From a checkpoint of a small transformer trained on Wikipedia: 8 layers, width 224.
Each number is 128 + 32 x the weight over its row's rms, rounded and kept within 0 to 255. Layers, rows and columns count from 0. Numbers have three digits each. The size before them is the row's rms in percent of the matrix's.

# layer 4 attention query, 256x224, rms 0.0915, rows 231-245, columns 0-223
113:108129109139177118130199138128119156134151168126081164188194124167132167142135070106123174139132110116113087120125187152121175157155165127128158074139137096183125137137126206103141035173091098156133179087110178141097122115138136106071104126113143135069141143137189121126113145070165088164140096128087172164126107097121104180145101123129122160154160127183089137159119158100124113153114105165115088145108115100168123193124082121204137120132120132137066070160135109115168161065172098099146159075162103144121117169112126093135171192124094096124112104107077135075148107145213107135151102068174115109162204093158135115146153118113129150082167154089075163115120112108111132079114
127:152058124204129109140132079133164134123117126096153170175112089121151099131097120101105152096119150088154093125163095077114136140128129101085071171143131170137150084080148113152135128163129133156099137168104159147175135182140137125121153194156143139184087169176126137150128147123151138102109174120091183076122108078120123028152193091104080138128166130174077091147145140105119128131126089181167071142200165110089098086119126087143162130161132078099096144094119122161115150134104151099130115144114103118225174078125110085127164083204147173130130102141155175150134158141163127120147173181160165100109113084130146118096126167139072098094090141137117184166160171156169092068145
121:134119101116101086129145156113090145124240096159147121163157188078128139101053115159133077134120158188122134152093187198096109117147186117136119147133131115153064162151142133136134109090077146058110091138132135110126114100148162154146119126126104156170091145114093132122192145214123161098176175112139130121082121113080108160117123198127080140140115183134165158115120090139170132088157214101160148103142179154143101111165101094169105135148082143097147187108150125140140126114159091135128098101127181132126088123160132069152092122168109134086159080151109100155184130125105143141134125180161097137145128155116150056117104153072116123098085148075160150118179069106137048164136
116:148118171117167099107148132133135158228170107127105162144156120114186101186100164128160126120122138133060144147122073104146103085117140156142077160133152161139083170139128060172136102191180117156139123143081134131111138115157078119098218075111102106167134129112116125121160151137132108136114225100161168102101093147142172128155136130175182179173164099123139131104137096099145174102116163094166158160145119096085121124158105071076187112162149099124131140111140118122131164131175156136172133077200129132128093132090175137193119110096092126119161103106134141144124097033137128086168148164115181092163098084168165117166133137158143138082156044141112119149108185119150159123157
118:074137093137119074121195156190052127107138185168119185103120119160138098106151124129146187121119128151183153164095159160113120111123086114124146126121113128142094136131154155165085125136138090137086161119120193138041144148152148137122091133170098134104100162145141093098082119134136122146127134107102176128176161122142195117117206182124131118110140133194119112121055150137088121138135143124152120110160128085120153230124149158153106102139087172126144199100188147171155205175054076138155100132097120119128127108099154098159130121158165166130046077104157143131131163094145101085121129146126158136124084119100148110129102104190170138081143154144117136128065141187095050097134
120:188108136123093155103143138128165155054158140164109174151091103149117157080092114111145180188149109152116142135125111118102045124155133132122147112159107135112143172112149176169179088161099167154088096132151098120049110055173115110139118107134122174208117149144132104161069140147091047137112155099141121141148132107138151160124118117096180169099125107120094141156163132130161114110153087138133169164127141136125147161098054152125172096178108153133105074146160074094158208150145134175149152086068173147156113136151183103107100126141079166141126144117150105125064121134137085132102108214052136085114121066116131115129118148142149111129065182135124124119095171180089115105193
125:143063108165121143090202102139105082106110127094133160101113129161104072109089164168048090182089069145123113179106131127144178126114121161128106110162162152098114178115128123095157164130111154142164096070085143082118159175132106149117067135100155128081119104146092099048118091178124172150153145098093096143137176132142122129165139115165076083127184131125171149101130098136091160104167158175114112182116147114137095172073118144114053146082115131126144134134095151105150101098152111127152083096107072149161099104071112094101175185129091103239119168164079116083093122102103123128194062094137093157124122131107161152154114138139136134144104143086093068113132150132110102094106
122:126142110116096082110199101072117074142132109053150138126114170139077131140126130122138241093138140140138107119161120137183107133172168132112071140176141144129119152136102102110158116095093120080137190083101063147127217094117153081150180113148179096148140133068124100153148122186077115116113088095139175097137121153130130104117161127149163082110105092117082165077168089089136080183167095212114118066093141159127124145085141151075115088084111139124104096114109120155127190165149120123096100101141133144153063117112112103147137118164133090124056151130093108102092127104103138106172094122125111142119091103120142137112103142065156120172183145150179174076171099157161097141155
124:133148111058166187172146111106077120103158126112176225180173132110164090185174097135077186147118070136120163127081123121094155112107091101183142106115129179110132067135142149138147125174071123090145128115141091103174137184086164130098112171141195118085173127095082124091167095142158117093219148167093153194127117166182093152107105123152118082128171094063123106099137193155110145156129106146123100166143140117134121169191103135130153116128109152158131093096168103066118147103127103127124162074111096134179096123109140091121121122089134100148132123119112132094072147104125087147147077154130141067114118135187117152158148121131131159141117187105159167127092122191151182106145
113:139158098166106187133141149097163220179140098099099100186102115097167127156098076149094090087069150085160104148136084098113104136119103130116151129111139079110148171199117142166215091149084114077095127098096131059149109153147151124118146092129146103119166148107099110111112153131080126151183085105114117131136115137130131129101105161136170135151171132079079197138207159131129116130109068088129122147108126148103105140124122154143167106120143166124133117168192159114081030152154100104136108135088114113101140149128221136101136095167135062143101103137147096152124127165110177105141221132187065118152068170145105141099107121154177126112112087160094112145147132173120158148113
122:144148111102113067153177105110078141171173083145169094102137121131132155126123150156163182118148127067127114066105129140122159138138171097127139094149110070105134122117169154146154107234114146154146161149168115175124151140156089124138192138099141171138129166130109148111123130094137093131136165111062118090167150177130141124102113167175105177127126158119074186138123076097131107128073128144084151126140128161167110128114097128110100132110157103095170118182138088108163169191141117095171132188117079174134171127208101137156214066193094160111120081098122134102192132091116145196158136150103127130117086083075166081093071128126132105129150109161098134130183160064169087118137
119:115135125101077162099115098140101173149112110166122211160137124151111159090130173061130166145148123144077143181117133131133154072134132163105102146118192120045039128140109102174182157112096129120094176090114163106169131135161126109077101183156212143168169089134145165127170113140138109136102098120109179102065104128132052124114120112136151119161084089154094143143179153076118132170119137070120114112169136130132190134138151097103099077096190116088099114124093111178109102123167145108124088167146112131133137147170136164092086101153197095131138139151136098125126093091117099190136137160108121095160182169150200106145164095114166146123150067113099119083134173168116100069117
118:161116085088117192126135193151150143115130154147075186125098158154119091184154091098138140158058098125088141129207142126162127162171149134114090105120091140102154114130134187094136176192154113091160106088131109145098094130096121143114125176103130149071159151098132064091132094080119114142130151161143121148118137074142163181123144152150192083135107163101107147110079139194125140113104116202182114131116098124134197094138178176155118125120117123186115156124161127088176180112087165086129098120152102079111098134163141116089131175086097117146168118183166146096167152093142142118081075140190181077106127199083121148154151105123146160103081165123067145074112138159168103136140
120:143132150113159086170140097112186115108120117144127094140057144109121179101117100176107131091138142121131145038145132141190121135102056153178175141133119095065142123130137114176134115151117113103071140060057110171182094121133152080123100055121155138122134152113094126141220136094147076148129103124116132083078163149140092157077120129165110150088152125094109132173165118147126106102123058095127057113161197144105135132110177122130146107139118122159157077159100140131152124086148156140163141128069212116130178151059185169116114136167135094106120144129122176134129139113158158142138142185097195086158161104141134081123104109143153111080145087122121143104121152144217091076115
126:175129145158147078172130127146105146144098043103193165118104116121120141086132079120124152112167106224119092116148125103095133125126187104036142107115138201131132156111188101105151074105162153204168172165114074152102106074069054105156123123131122133097159112123133093138143175091140133132154153114192128110136150156138108151157111128149114120162122150130223112147132112127142115140111133128121193155158112129131182110135126131141185163141108062129122109116112152099137155115138161067082146185119107158106133092096101098172148089113103158040123153103119057160092145134155128152173159146096214108118099089088135095126129095110184098116137068145132104150155170127097124128094
# layer 4 attention key, 256x224, rms 0.0961, rows 231-244, columns 0-223
115:139164139135132088108177138139142122109152106088173214131144106153109113074122064150072067118120142089116102168143155185108150072129140160155155123131158136121084124132083148147145057136130115167115147121126121144174164181037124108055122123184160096131206158130152079118144134102155119158084145131115103134092125138113114168118105092081080158124139111118093128098146162120163193158177154063114188107155102167114137195145122099113086111070108138085068093106135119113158132128099097041165078148134145149120150103146097149108157131120168067103140161133103149113118167144114144094087102091162197126139077159139093132149066128175114152106132184111180198130145151137132179143128
132:110059182147156129137118149138115135131095084147120158175167074151126100062128132169133165165142137141146091110176136089166078160224109137102142122143145124166112184184178126179114118100145140118130115120134137096121120129084085190153173080112193142144111131144139156192090131132137089130130130153146158089134111104087155141172188142177133114079074142082121137105153138134116175132156149062141160114110133167088101142162132106159189079161088094145181126159098084104144169140128169109096116168153139101140172146126081153178080169121152171110176111133138117160171114110175091072161164200125135077132151159149148140194160190089136129151160113141120134073148203136156136093178
116:151132060155081074145140143127133080127146085125168093108130191079183101097117126127146063135140088120137120127075133134117149089172158153140150147158248115117078091141142185054173144051106144067121146113075178167140122095140134137128148109102148097148112127125081150099135091098095129100129148096098064094169135130101114171145174103135168140162087127120159127163088060136132132128126158105190183071069138130122105074150135128157138067106129100150159101109170114095115145119166136166123171145066127092088145152082109143137108120138127103202165144193126156151119156171118132141106144113120070115122134127196148141203099079141143123140089170095128138080116124114168097144150
122:143068129098147095096073149071135194095164102162115186147166147168149114095109106159193094109175182173173109145098158126109127095120112135110083123126157084140088172109155125186130179148153102108154109150071187101125110133052110164085191168139116081191106126126094137120109122083109111124164114153172142118104100160139101119103117121152178147118132144099124174120150095091182141113129107164120230120158157123118105096145151137085124106163153070146091142139102128127111121156095150136105129179081156151142138112108085113083167117093059184091144149161121090193122161063129185179103156126127132150131133123072189138135190102126171139138033137150126145138162116132145159105097
123:148087128082167117098099155175109100100118185134101092079112130136106119099153159171123186131098152137116124168093122187108106079159123149127133159088154164156138140124162160129145056128110148107111207133087141088183152126148128174128129089122181140097155083116127127069078144054107100141085156052128184117097125128098122181127090188129126134175099118118127111098121158185153125187122158094145135146076112143101094110073136167158109147138145134182074110145078151157136173108129124133141073147093153158096214132158158142126142166109124053185115089162136127154103197111138161148101114178100139114126175093128182131145128208099148140105172143147153166108136149193072087113162
125:124088084085109114088190097149149113184139161104184100145176077170127131053110121160161124149123145128106225126148099137166195109125200129062167108137165114141102132142088116138085135135153117150120148126105155106053118050134149073111138105053143114149117143174107097170074132111115092062119139038165138123052090208111112194136092125109133097110166091132120123088106100141149083108108128103148114188121089150190057081131124094092103134133151145097146168149063109129090130129153115168156070137117135126111111101149069128106076150156095118109109113114121102166151113154120128105105098174112090164151110167122137132103088128130144135096142152154082116166128085130134134130115
127:182075127185163132075094130134165099111130106106166146093143129154157092146107145152068093124127059147088150132111110119111115142136140111100076099130135166155151134082112105083187189168126079104139143122124116078137140185150140109113106148140175138132146092122115150179108103170153135184108086090160122162143120097149154141118080140122129106096131107073113122096113105173079140171149125145090109128166086068110151153131135162160111157153090174104127143122141172149160130166040135068189048135100159116093138116098191105098121141115205126156119145125179119116091159096140033125081156115097098115099173151089116162138195120111052132096132175136124179135124037097136085096110
125:175120078138148152139166137193135114064090117159074114174169161132082107133162095128147124148094106125124124151089130140112105121133160148157130139132153180163121119129088089088109123106098093105080150154154191185168159112111192107150122127083134112131151114125074082134106110107075126161145162114132135086181139152079170094163124161180177163128151119199126095113111119102101156165178124183127028102124154146158175136116157101140159149158107127146152105120083165103187188130091159127133106192189163203114094125074135112096160115115139132088161111091105159167173138119161142052157086154078151112099165147156069187166121133131108146160118172154111098131106100041107142119117
131:137172118118085087066144164209199153091125163130121172079154163116161146140108125142114098188155164071146206092101197097134152097125142091156096087082174168097145115126124165153123144094088073101172165144121138095145112063133202151160147105177079115111176133111133134120142117150127129150106103095115178180121149150110114088122092128123132094139154121096137128084085197091150052154139200066137135130150121124066125165105139105191164143140110158123118140164127154142135129103123081145109092122157167115101050127115164177117104146145133157107074130086155185072122140134165155076090145139129159055130119177109102117079124069114135110138109151110111189153129109129145144097121
116:086156156141085146135095123141170178124119157115120134160101152112193174156133111087106084100079110136052178189141152160124118123116104116228162085182139165118139117116150092122162126130085122102070142092122148095121144133062096079173125177080100142162119170159112177097124195218101134115148117171085152075090120121130111117165118164097074127153150120111056069138075101145119149149085146153144107176126142139117120117084106130130127135118160160135112144153102143093092090144159104093087122100163160159140116112133003170109155130175162143115175194104137157141120106095098206138142160118125096111142113147079165132132141139122120062134124126183148136132107103076118097151117
122:150119128153186134140153132163111147090129113159122151194108116152180089125100105107164102160102179098155109130188117130167117119132100137094122179121094091130093155145151157146134087125134090108098183105141136079118107126142094058106157145098174165134175123108064163114155087121105092083150155143125085123159064133156162125106101231119107102150108116139090148118146145135120185028161128099100157151094115115111089117049122172143134129123136130167119097104128165129126147152185091087109177232156121124124154091075064113120119170090092076139098133137134148170074057056165089114161119104103121161126118094117152158129082128102127153165166074145118126124108172101121200157105
120:179147146099110097126135122137140164185186169151087169183162101142172182134128136099146132167122130191104117138122164117108076108164077120088121137128102102112081134109152108101165166133156111124140126149080120078187120103146185118070157117145119112116125164186208098115141102150103075135066144113148125128084121109126085119233147190114133119178160194137140128137161148075145106131162183163094078130145121105114105143172168078157148134117134147147111105082117145152119061105118163114102114144118105094110127164109086106149106090114119154066220117084151110157159095092147134100163193105083117173144115118140104098152161110082144212118126164186186137138094130132155111165078
121:135143102081134166146146093195125097103134169056136075146104084139102159096150112184091129119094153212121120154122137117142140100157069094079079148095095161092070163116132147130072136110093131124139116105096113147197153095161138148067152085169134166150135152136158126106203191108097179148141116143125160152154149111165173100128103150091118144115190160189100128098095139138056134153109098121114189128136116126112075129127070157180165134094090172062074151123131107134127144097114100110103111091142154102147119089120170142176153134137150141085086123131078126136096184165097131128073120065116044091163186154149151148113081143141103086103180175103151152114140100122152133079129
121:188142121153103086200143139135090100125207148060072128179105079103150129094110160125106066147147152118123152109145187150106167163131105130125160057128105142154162100112174085170092103133097170130091145096190184141161168102108100098172167139128102108150107083122132185153141085097148111122143088086162096102057091134082162112143126164139116121151147168093122172140096186150144105155189118120184079120173125081109100163094120087176135051152128107125131140082115117211158088108155145128111206161105149105146090152126095120153114057153109139120191159126102122146104102164086084125122118198164140085144162127135146141111154113129110152133131120176178174154101116134145147137120